{
  "n_layer": 8,
  "d_model": 192,
  "n_head": 3,
  "n_kv_head": 1,
  "head_dim": 64,
  "d_mlp": 576,
  "vocab_size": 8192,
  "activation": "gelu",
  "norm": "layernorm",
  "norm_place": "pre",
  "norm_eps": 1e-06,
  "positions": "rope",
  "rope_base": 10000.0,
  "rope_fraction": 1.0,
  "qk_norm": false,
  "attn_scale": 0.125,
  "bias": "none",
  "tie_embeddings": true,
  "parallel_block": true,
  "init": "normal",
  "init_std_qkv": 0.0495,
  "init_std_o": 0.0124,
  "init_std_up": 0.0495,
  "init_std_down": 0.00715,
  "optimizer": "adamw",
  "lr": 0.00181,
  "lr_mult_qkv": 0.4,
  "beta1": 0.9,
  "beta2": 0.95,
  "lr_head": 0.00807,
  "grad_clip": 1.0,
  "warmup_steps": 425,
  "schedule": "wsd",
  "decay_fraction": 1.0,
  "decay_shape": "sqrt",
  "final_lr_fraction": 0.02,
  "batch_tokens": 32768,
  "seq_len": 1024,
  "doc_mask": false,
  "train_tokens": 224800000,
  "steps": 6861,
  "dataset": "wikipedia_en"
}
Each number is 128 + 32 x the weight over its row's rms, rounded and kept within 0 to 255. Layers, rows and columns count from 0. Numbers have three digits each. The size before them is the row's rms in percent of the matrix's.

# layer 3 attention output (transposed), 192x192, rms 0.0394, rows 55-61,118-125,182-188, columns 96-191
115:118121084109138131155214140112080136139065114126135102070077140128192093097128149131120120118086119094153162144076169095121112181128112122124201159094195097120087120141135180136159091109081141185174146132121186064109106128120102173077096113180180095155173133115180147144211141202076138113
113:152152150159105071118143104172166126084050161125094180130138062119094160191144077158143139170145129134089099072187067105137138128194145145150078113159090171137172133129064091147107117163132182111088125147085104115128122123117171120170171134159160221130110105144154109153086139126153190073
120:138089096104098088117156041120119137115039177123123197141130094157172125181137145078122170147171106115099110103171128091175146136157159119187047120140126146117140112120116158112092116146205123103106114120163156091137091126168169118137162150147156107155068123182092149081089111108142123127
133:159152140140061115128149131134157119142119168180111147129143094183077111174138119116100091120169107131093107143169135134152164098194106083170103144126135147123128146122056200118149134192179146080119113180134075128115077173110141134167194181111101122120126132124081099133066090106089151125
106:144121189090115205093138164138139150115130131172158141210136110128143127115081089072205086125134158155129136052138172117128120079074188107155089169116077076138122121132124183143176086148132138093183092111139148088108149137109119154135060161091087113072109115089189159120160142162154100160
122:152150103095083084117205101183152155154096149133142156134095115139090105182120077108133146192140085135099080110133175107168077049179096096156051097156139153112202131158098111104127130129178146085128103132160144077099077120124112081144164144096124140155128116164078147107096132106174165116
116:069106126156111152102161182134116133174115150136123128195122165113183110132135137102146119102154182076140122145152215129061017090103143073094141157136097101064163127162139140095128169118080136145164089112146121159108128138105131127096136134096075065100126124137171126143087168057089155137
099:136089162124146106153162201235159189113175143071144144086117131090159152122129133103141098127140124118160145133068126109067114099163121182156155150049179119155078139100119141114128096104128112118182126134078107118087093158096089142118089148143159125102106138115182070090125151150043113166
088:136186097144111113118124103157115132142114160152100049127172148078158079136078133151146145093169100106093173094080189128121117130197098122072148129122166140152084153131105125131098227090085141158141123161120076171122095119142101057136128115073098142182181169164122113090166114148108163091
092:162146113139149142203163091092109153180152145091084143160135172138125055130105202146152156052117133118137144198081095149095086154151104168072135145151185085164149118149151083122110104166115109120127083127164189148172163108135090145104093142165101109135087068128091152095152119168087078131
085:129165088146119061094087177088097105174164126089102130124136186150143096147057059139150165096130175107108127161111208157148102153123134094100140107141099153136083117110145130182135156157177055133102121100147173178112104156125178167073115105110130123126099158141048129126125197115115152115
092:143086095186142120175090149152125135138117148105138064137093104076097138113173145136150095140123107092172130161143138158112152120132161112080159132112136111126113124133124076176091117167104111139092111103174115190144208123079130132110113114165107143102079160090146150112136192104065111077
091:122144071125181086121093120114136141182122111106103181077070082107096131138136169117158113121101112167138110123156150160095134188059112145153110085044109156146104179121179168116146126118095168144113126186138133170154134137110141182141106177108124152143105078181076082119109147110133201056
099:156082094145158129142019138160127098133190118065100108087114091077135109168130203136139126144116129148120153178141099176081111132115126109181201118133128062135130107136145068171096126123094137158091135155191116179136109186103121140123088143222137157117145134113140127072109182153095071164
105:180120162145097068123069170140127118067088149115102093115125049127137180073152123146133063103128146178124179141116137117173141075105156137177112159115187203113142147126120167092133146122107105142100165135117113140103084118126182136108109167138149109143137117125145105102064123121140122158
101:157121088105157126152189140119085139139188120137149181092143177096082067141185143167155133115137129148167088160122060150138067152120131109132141131137074112112120178107164087158107117118150157088185082060113124111159167110134073143095218062126189159168113107190116121170141097143179149114
098:060188107107136115097200111144160139088108180129106143118190161122132210112167087130118115134162085090108080096167096091073093098152127157153066077123097124118176131060138090116070122122141119116148101101090093102148130145135110128120115102167077116143132150131107130172144082149161102165
106:147137135124177142120120126149079180220180064083123105097150117088099110142067156144104131055187154144158170149088131146104185162120090129061172161073129106135129101137170148140135102098060051158155112127090190113130109134119104144086133145177100146171121085098104132127134146085148110164
080:145118133136114104127083118108145124186123167127148133116189125176120133071112110112108146092130161183127112160109124147127201161096125168112157121110182145138074158096109123200090115145111134178136165105097169171162070147123141116089118163137081096129111139109119135144180103135128088139
088:107084112128173129131113110104145084147151119108119126111152158084171171119134133142118091084099134153183216200115115189088164165149149125044162110136164133105079105182143092098098112150107087182122154096130143173152120125107096156095080102138066132158140154110136128097164219114112080107
092:063107089157179107211072128149101189114113167117111158118093107144151097143193180100082167136092082114150114144147145166120075118172108106136100068164198112125136157138123134153152092149161123125155084168100091114152144170175131085146168114063141075127122164141075096131078159176156117153
109:165106079146119137126093081120138107128193136106156129094145119100141112175106190145137144170114085140108203150128124125188152136142180169097145141153129092193111133116199129145131129133097129101125146106149152088109101075158186130053113115140142147145140089136184132119184070138189158121
# layer 3 attention value, 64x192, rms 0.0415, rows 55-61, columns 96-191
094:138092168149105137098163178101102120155148050127115166111082187148087115082097094157082116149082106113169097169160073190171106157113143107156172133170149168114136123151143104128206160104150152086149138099134187097115140151145153198121135154159115133112113082131091110113147110126139106133
104:113130102110121085112192182190152065144072143119140120156096117148139128187200068137153111232105153129119147118150093131117126095100168100078177111141144089143067128082105115154101147080189164094140108089157071127083129149114138150129149118153135109112172186154069116153096141116130123092
091:096164155103088185126155136096118165123121091141104119139121113063138157144142150158123082125146156101139174169113127111149132100118084120094141136127064149160133114133162052069126067108083136089128137159123120104120165149151100109171092150081118194090099082118203167161109147187157074127
100:123149096116078175113152123180088117100144099159137132116177120151158070106131118105097139126151132141094112067139104112106102099113096155130143061144132085071156177096147200133145172125136098105158095119168170128095100163205110107105178113105198091133089125184165108142084102121117119198
106:148138132162107172071114102114160084127119105126202109113161174089108134098158047187105142178131167131066212155110129075099197194160109105177176176150092125145115136142113111093161134147153115121097099086136098121118089114115165118153103107150152130117097111050130104097167143138167147127
100:136128173187169124123168113128108123140139066095147155122090160116179091099145103104125116059165170083111063156116112106058168142115122151156153182122152135109054119161094154126150109051159129144141105164143137140068142118135078167180083122126122094147110121102083129140116124163122098151
104:099126181154173163112108070170108138120093108140119132182135177149144102131102132215121162147124132122171155110126141124094025182141138145151124176121163115108171099158110116115122109110125171114110116150131130119148147168097118136095137100116140065071144123110133128105140144107116226108